Part of a small language model's weights.
Size: 10 layers, width 256, 8 heads of 32, MLP 1024 GELU, vocabulary 512, 8.13M parameters.
Architecture: LayerNorm before each block, learned positions.
Training: a variant of SOAP for these matrices, 429M tokens.
Each number is 200 + 40 x the weight over its row's rms, rounded and kept within 0 to 999. Layers, rows and columns count from 0. The size before them is the row's rms in percent of the matrix's.

# layer 5 attention query, 256x256, rms 0.134, rows 84-95, columns 0-63
102,192,176,176,253,245,225,139,137,179,135,191,205,226,238,249,217,169,157,228,242,245,209,185,180,143,171,247,253,220,246,242,152,260,180,214,169,196,132,225,179,247,213,213,90,179,153,181,218,226,244,186,110,266,164,217,183,175,263,214,210,190,160,223,210
102,231,161,210,210,185,234,166,110,191,230,176,171,284,217,190,164,238,224,204,256,249,242,221,239,208,142,245,222,152,165,259,292,234,162,223,158,239,174,224,206,188,247,232,210,176,180,186,217,176,140,267,184,154,170,229,158,242,238,247,211,243,198,159,209
090,228,259,260,238,240,245,173,165,200,198,203,197,157,143,195,282,202,260,220,232,213,228,151,243,168,243,200,207,175,199,262,178,173,171,177,199,155,205,180,218,236,220,142,215,185,195,225,201,182,234,267,226,266,238,188,241,158,148,266,110,210,182,230,178
101,197,214,239,151,136,91,201,234,185,110,227,229,175,194,241,212,212,172,146,142,218,216,140,164,227,181,172,191,263,203,260,177,206,164,192,165,236,236,232,242,228,183,206,195,209,187,232,229,263,228,125,226,191,107,190,159,169,274,136,209,191,186,140,245
105,244,241,304,134,175,142,173,138,191,190,122,241,231,217,209,201,187,190,188,198,235,133,154,238,155,179,188,253,260,238,214,195,144,151,238,235,142,259,223,196,204,243,239,173,176,198,195,205,169,155,170,157,175,160,246,183,191,170,231,164,173,190,197,165
105,169,194,171,249,190,186,246,231,246,258,232,189,133,162,200,253,265,204,190,188,279,195,135,161,178,271,120,170,168,167,205,162,257,203,237,172,200,260,183,177,201,225,161,158,214,131,235,274,250,209,211,107,242,204,226,201,269,211,181,216,169,162,226,199
106,143,209,225,242,207,152,191,191,194,190,238,201,253,297,221,84,163,171,167,242,190,201,185,191,146,244,198,272,235,142,204,164,203,272,172,244,282,260,209,220,188,163,197,282,243,201,138,150,248,206,165,241,174,189,220,192,245,254,218,226,193,262,166,138
103,180,130,239,161,163,151,240,179,243,199,184,171,252,208,150,161,200,129,150,218,209,191,163,214,204,251,212,152,280,241,183,331,236,105,187,192,227,241,210,149,247,285,212,239,193,153,245,218,208,192,262,184,129,238,212,153,224,188,214,211,193,213,236,207
109,183,118,131,205,163,228,194,223,154,230,259,146,166,198,245,190,224,222,212,210,173,209,160,204,148,277,157,272,124,279,218,234,142,257,192,183,291,261,216,216,219,205,238,173,236,167,78,205,161,200,158,178,175,191,198,270,185,205,122,258,214,156,175,245
102,213,237,230,219,230,164,205,203,152,204,234,197,239,207,263,188,171,165,156,175,218,213,145,178,220,204,77,246,174,196,271,165,125,214,198,210,215,214,180,289,108,291,266,194,174,176,169,250,205,200,182,248,231,225,193,180,199,179,274,162,171,234,189,168
100,256,204,257,269,171,231,216,157,207,217,226,169,249,252,97,203,214,186,209,152,221,167,239,200,253,167,199,230,206,140,147,232,188,151,176,225,184,198,111,189,247,140,168,195,184,230,189,197,225,235,206,204,185,195,212,234,240,201,185,171,230,257,186,165
109,222,185,190,257,206,295,129,257,248,132,291,114,230,122,184,169,221,261,211,218,177,166,268,174,191,99,186,230,197,193,252,220,141,168,193,186,178,235,198,162,215,166,259,147,200,220,240,155,208,229,165,151,257,157,198,218,178,155,206,244,254,171,209,230
# layer 5 attention key, 256x256, rms 0.122, rows 84-95, columns 0-63
126,148,163,207,223,198,220,200,188,149,219,123,205,161,272,233,223,211,162,219,281,228,233,129,88,174,172,207,213,291,160,215,134,204,207,255,161,253,106,189,164,266,253,167,140,211,165,184,119,280,242,140,151,273,203,191,240,128,198,221,198,211,193,212,160
117,220,211,181,212,209,237,211,115,192,215,147,188,230,238,211,180,211,197,187,222,274,226,246,232,177,219,228,220,173,249,204,257,254,124,282,185,247,211,148,257,141,202,209,183,186,178,152,273,206,92,251,183,188,169,228,198,224,175,220,211,274,153,144,156
107,229,276,228,239,185,208,209,170,219,165,144,157,200,108,190,290,219,267,193,238,204,199,162,222,121,223,219,253,178,137,246,188,254,203,206,209,182,255,228,238,277,201,223,181,154,188,254,165,220,203,244,244,225,220,123,214,121,185,187,139,216,174,110,194
119,226,227,230,113,148,140,181,241,247,133,226,202,120,199,248,209,225,214,157,172,230,185,175,138,198,160,179,171,284,228,307,176,223,143,156,218,259,239,167,177,209,238,206,213,241,211,227,256,274,261,165,194,170,89,232,190,190,228,169,183,176,179,182,132
119,218,235,280,164,209,120,202,162,214,185,201,169,185,195,155,181,176,225,184,205,217,131,181,225,166,222,249,290,183,210,226,214,202,187,237,181,144,196,239,165,195,209,206,204,146,185,167,192,201,183,158,141,215,107,209,193,145,185,168,155,202,201,202,146
129,182,192,160,211,276,215,155,173,237,234,177,204,167,153,144,230,208,230,213,203,304,215,128,130,125,295,79,191,180,155,209,222,248,193,243,148,176,239,158,160,189,216,162,121,183,161,232,290,183,260,190,185,165,180,196,210,232,250,197,182,275,171,207,207
127,156,191,169,199,210,171,139,225,248,180,259,224,145,306,165,57,196,199,209,228,235,245,191,274,171,189,197,253,231,113,212,170,224,221,188,204,253,203,260,244,216,176,216,283,297,285,193,200,218,180,184,191,166,159,267,166,148,233,223,183,209,250,130,159
115,174,212,189,191,209,134,239,185,295,135,154,212,169,176,194,173,163,162,148,205,228,261,167,232,214,253,213,185,254,225,149,268,221,112,205,254,275,264,200,188,123,246,277,208,203,234,235,194,176,161,206,222,217,218,210,164,252,177,200,149,247,261,179,206
122,189,151,199,219,153,212,191,212,124,227,278,178,185,201,201,222,246,161,155,240,214,225,186,214,126,267,168,229,158,272,239,290,166,268,174,223,279,269,218,169,174,275,191,194,240,201,124,217,241,261,186,229,130,168,177,250,180,188,128,189,165,143,173,221
121,183,191,228,199,226,188,167,249,150,206,231,191,253,181,206,219,186,152,132,146,196,250,176,167,214,192,164,257,170,159,211,154,182,276,217,215,223,265,243,267,162,275,215,154,192,160,168,258,222,211,180,242,200,206,217,165,176,149,225,115,221,241,179,166
112,197,213,224,193,139,253,228,194,177,182,254,150,272,216,153,152,179,160,189,195,208,174,275,222,187,187,181,260,240,207,103,198,133,151,153,260,226,155,138,159,206,85,191,187,208,158,161,242,210,243,141,273,199,220,217,236,188,180,271,184,194,163,130,156
116,206,211,207,207,239,262,190,255,234,162,293,224,235,149,208,189,194,250,218,246,215,163,228,163,216,95,210,220,215,175,224,207,214,222,219,201,234,236,203,144,147,114,257,215,171,257,237,177,244,193,222,102,250,184,144,169,227,199,197,211,181,178,220,208
# layer 5 attention value, 256x256, rms 0.115, rows 64-77, columns 0-63
072,227,184,180,218,180,238,166,120,251,186,216,198,232,130,156,188,182,213,220,178,174,228,181,175,229,193,149,213,190,252,200,165,199,209,193,147,219,168,217,135,269,196,222,136,280,217,158,216,167,216,189,188,270,188,217,125,227,179,131,173,218,182,260,165
078,155,166,163,210,177,196,198,235,259,208,189,236,213,134,152,153,161,211,160,151,179,214,247,184,224,245,203,128,193,221,201,230,182,224,209,183,162,148,95,169,284,99,232,227,231,208,263,140,199,229,180,226,219,137,187,236,172,243,297,224,147,229,160,199
076,216,175,237,188,270,142,221,211,175,184,223,200,189,163,161,204,230,160,227,245,235,218,270,304,256,165,168,204,273,175,157,269,203,180,202,281,148,193,230,264,151,170,220,210,214,269,210,210,212,177,129,193,173,224,201,213,318,208,169,230,241,228,149,173
077,176,173,235,158,179,195,204,169,225,257,220,183,225,215,143,176,231,245,232,229,201,122,187,199,190,139,268,193,158,215,160,203,148,102,206,224,191,277,173,200,204,223,212,214,209,143,167,160,176,165,186,174,194,212,196,198,181,172,127,139,191,178,204,210
074,273,190,169,111,261,131,286,163,234,153,231,211,217,161,146,200,164,235,163,236,103,208,254,168,134,184,208,136,232,176,225,170,186,290,156,235,176,192,124,252,132,184,224,188,193,202,199,141,220,174,189,259,227,182,220,194,228,162,96,208,208,199,241,230
070,160,206,180,164,282,152,297,149,180,138,240,308,181,234,167,207,206,161,115,150,181,186,217,193,216,212,179,175,233,168,110,239,232,205,166,202,164,269,182,241,176,129,261,237,263,213,212,230,167,154,224,263,170,218,207,127,193,199,233,233,203,174,206,194
072,166,152,225,206,126,192,193,164,245,202,135,167,211,184,185,251,212,194,192,175,226,239,202,181,154,172,205,235,203,183,248,133,191,180,237,222,122,162,227,128,227,222,158,232,118,208,273,194,222,172,234,151,276,185,177,214,155,192,194,114,214,252,241,181
071,188,179,176,194,262,170,256,190,210,192,178,265,212,244,141,222,229,158,179,200,162,161,197,258,249,177,166,207,238,222,188,188,230,239,124,185,254,206,132,201,191,127,183,163,183,207,231,219,141,318,141,183,137,180,238,182,209,183,185,234,133,171,235,221
080,114,203,182,276,186,256,215,189,242,220,130,204,231,198,214,175,156,239,266,223,230,219,175,216,238,228,212,227,239,284,280,151,198,210,213,106,159,213,258,236,231,241,158,183,164,166,171,182,141,169,263,185,222,157,184,201,166,138,254,167,243,138,180,241
070,131,205,227,194,205,157,215,224,195,221,181,152,237,240,194,208,172,261,143,207,170,173,162,195,152,245,211,246,217,203,228,195,185,172,195,217,38,214,213,205,220,246,268,176,197,222,199,212,246,190,211,159,179,157,167,168,215,185,172,218,196,153,227,190
073,235,195,157,293,122,249,187,250,138,172,161,225,208,220,277,124,199,292,222,214,172,179,160,179,142,237,217,205,171,169,153,194,162,190,216,191,227,209,179,194,199,204,177,187,228,219,208,235,120,141,201,215,274,173,223,193,194,198,216,188,226,216,172,284
073,139,177,239,218,165,298,230,268,204,250,147,195,199,171,244,247,219,270,198,195,216,194,217,187,207,183,193,208,176,206,262,211,190,271,244,210,184,151,214,221,188,251,208,207,214,204,207,215,221,159,226,144,208,173,283,248,257,135,183,115,202,200,221,169
077,188,246,233,231,147,217,229,165,147,163,124,173,214,200,187,252,163,170,188,196,232,195,216,244,229,200,128,190,169,180,216,200,195,168,181,208,277,258,239,199,82,182,195,182,216,278,144,225,202,187,216,180,144,230,285,247,198,182,107,197,238,246,249,158
074,178,144,265,220,179,193,191,195,237,182,162,203,202,226,182,144,233,208,190,192,163,211,193,258,196,261,241,131,257,165,124,187,167,162,254,143,208,325,140,200,242,211,261,247,142,151,286,202,201,179,175,113,182,173,249,204,178,210,172,235,129,222,205,270
# layer 5 attention output (transposed), 256x256, rms 0.102, rows 64-76, columns 0-63
095,180,216,283,97,187,155,253,301,170,194,215,206,200,199,237,203,211,173,145,193,205,192,256,273,168,205,276,190,190,204,170,245,245,144,163,293,213,186,166,225,187,197,192,261,176,243,281,236,201,157,201,200,143,183,187,233,178,243,216,163,156,219,7,162
089,249,204,241,211,236,113,200,204,165,244,207,195,260,181,250,255,244,231,234,245,163,138,197,252,196,211,136,189,180,203,156,175,198,142,242,245,205,156,216,257,98,299,188,269,148,152,177,248,188,198,187,202,215,195,171,245,93,202,166,163,303,196,143,243
090,189,211,239,228,178,228,241,238,196,145,196,217,147,181,210,263,198,232,258,164,224,222,154,120,154,178,164,86,208,187,200,157,147,227,128,259,127,223,165,134,205,230,187,249,261,131,229,189,193,290,177,210,198,197,166,200,198,247,181,194,203,192,265,292
081,174,174,141,271,184,227,214,244,204,209,112,175,254,145,231,304,179,157,107,102,230,185,214,179,198,235,254,221,208,219,189,148,267,257,166,158,271,204,138,200,206,202,220,230,181,174,244,265,192,216,162,225,178,219,189,214,218,181,278,221,219,219,253,178
098,171,164,157,245,122,219,153,160,227,214,195,181,191,149,208,235,183,186,193,183,145,192,196,171,215,228,167,249,178,220,89,166,145,199,245,207,265,196,141,189,247,217,175,113,202,253,207,292,206,202,210,77,185,163,199,262,202,199,250,168,177,124,246,225
094,167,228,227,98,95,196,175,231,238,185,155,112,166,168,203,167,182,256,251,179,188,162,237,138,217,201,258,251,160,277,274,192,242,201,235,220,234,218,185,219,198,195,204,155,150,225,167,181,258,202,193,194,186,209,185,259,182,178,213,193,204,211,139,229
100,246,276,132,260,264,205,192,220,146,253,317,252,196,229,194,187,217,187,159,224,205,212,176,212,200,162,211,145,151,148,160,310,234,217,142,226,253,236,253,216,191,132,277,188,244,211,191,220,195,214,155,277,134,263,135,180,207,185,237,235,151,176,251,180
094,199,223,210,196,121,216,194,211,171,210,200,227,174,176,234,194,185,208,210,206,246,241,209,225,154,150,210,229,149,218,242,154,160,260,168,186,202,181,179,225,228,239,180,181,245,180,232,137,250,151,298,219,162,200,154,252,245,134,259,70,190,219,196,160
103,315,176,188,135,281,175,200,229,158,195,230,142,145,252,154,216,204,185,179,193,215,139,243,197,161,149,214,144,212,141,167,241,195,204,234,236,236,242,181,168,230,130,264,223,204,232,258,242,235,259,162,232,232,122,201,209,224,205,163,214,163,264,137,242
089,155,157,172,255,178,164,217,200,268,201,207,196,189,221,201,237,202,163,253,179,163,178,225,233,239,224,238,191,210,191,226,160,225,245,149,242,283,153,128,185,244,195,183,240,161,170,182,197,137,205,262,192,192,206,186,248,156,224,201,176,180,188,202,205
089,208,201,278,161,199,186,259,156,221,184,132,189,181,175,107,173,149,145,237,227,196,194,194,195,233,233,250,151,230,234,179,202,223,140,158,273,104,213,158,222,222,267,242,212,174,240,239,156,293,205,185,170,149,175,198,242,267,141,193,207,137,227,236,167
106,202,182,172,176,181,157,269,133,232,171,261,205,165,180,142,200,183,174,102,242,226,200,157,206,234,180,162,173,204,158,125,138,236,166,196,163,207,269,151,178,204,203,220,200,199,134,243,132,213,197,228,249,151,266,169,139,152,229,166,249,197,186,150,146
094,218,219,146,155,217,182,167,213,199,271,248,215,146,208,204,203,227,253,153,217,253,186,235,128,163,171,219,193,214,191,207,208,235,224,193,172,171,188,169,166,254,210,222,240,216,250,225,154,240,190,142,241,204,236,134,279,165,248,285,238,124,264,232,265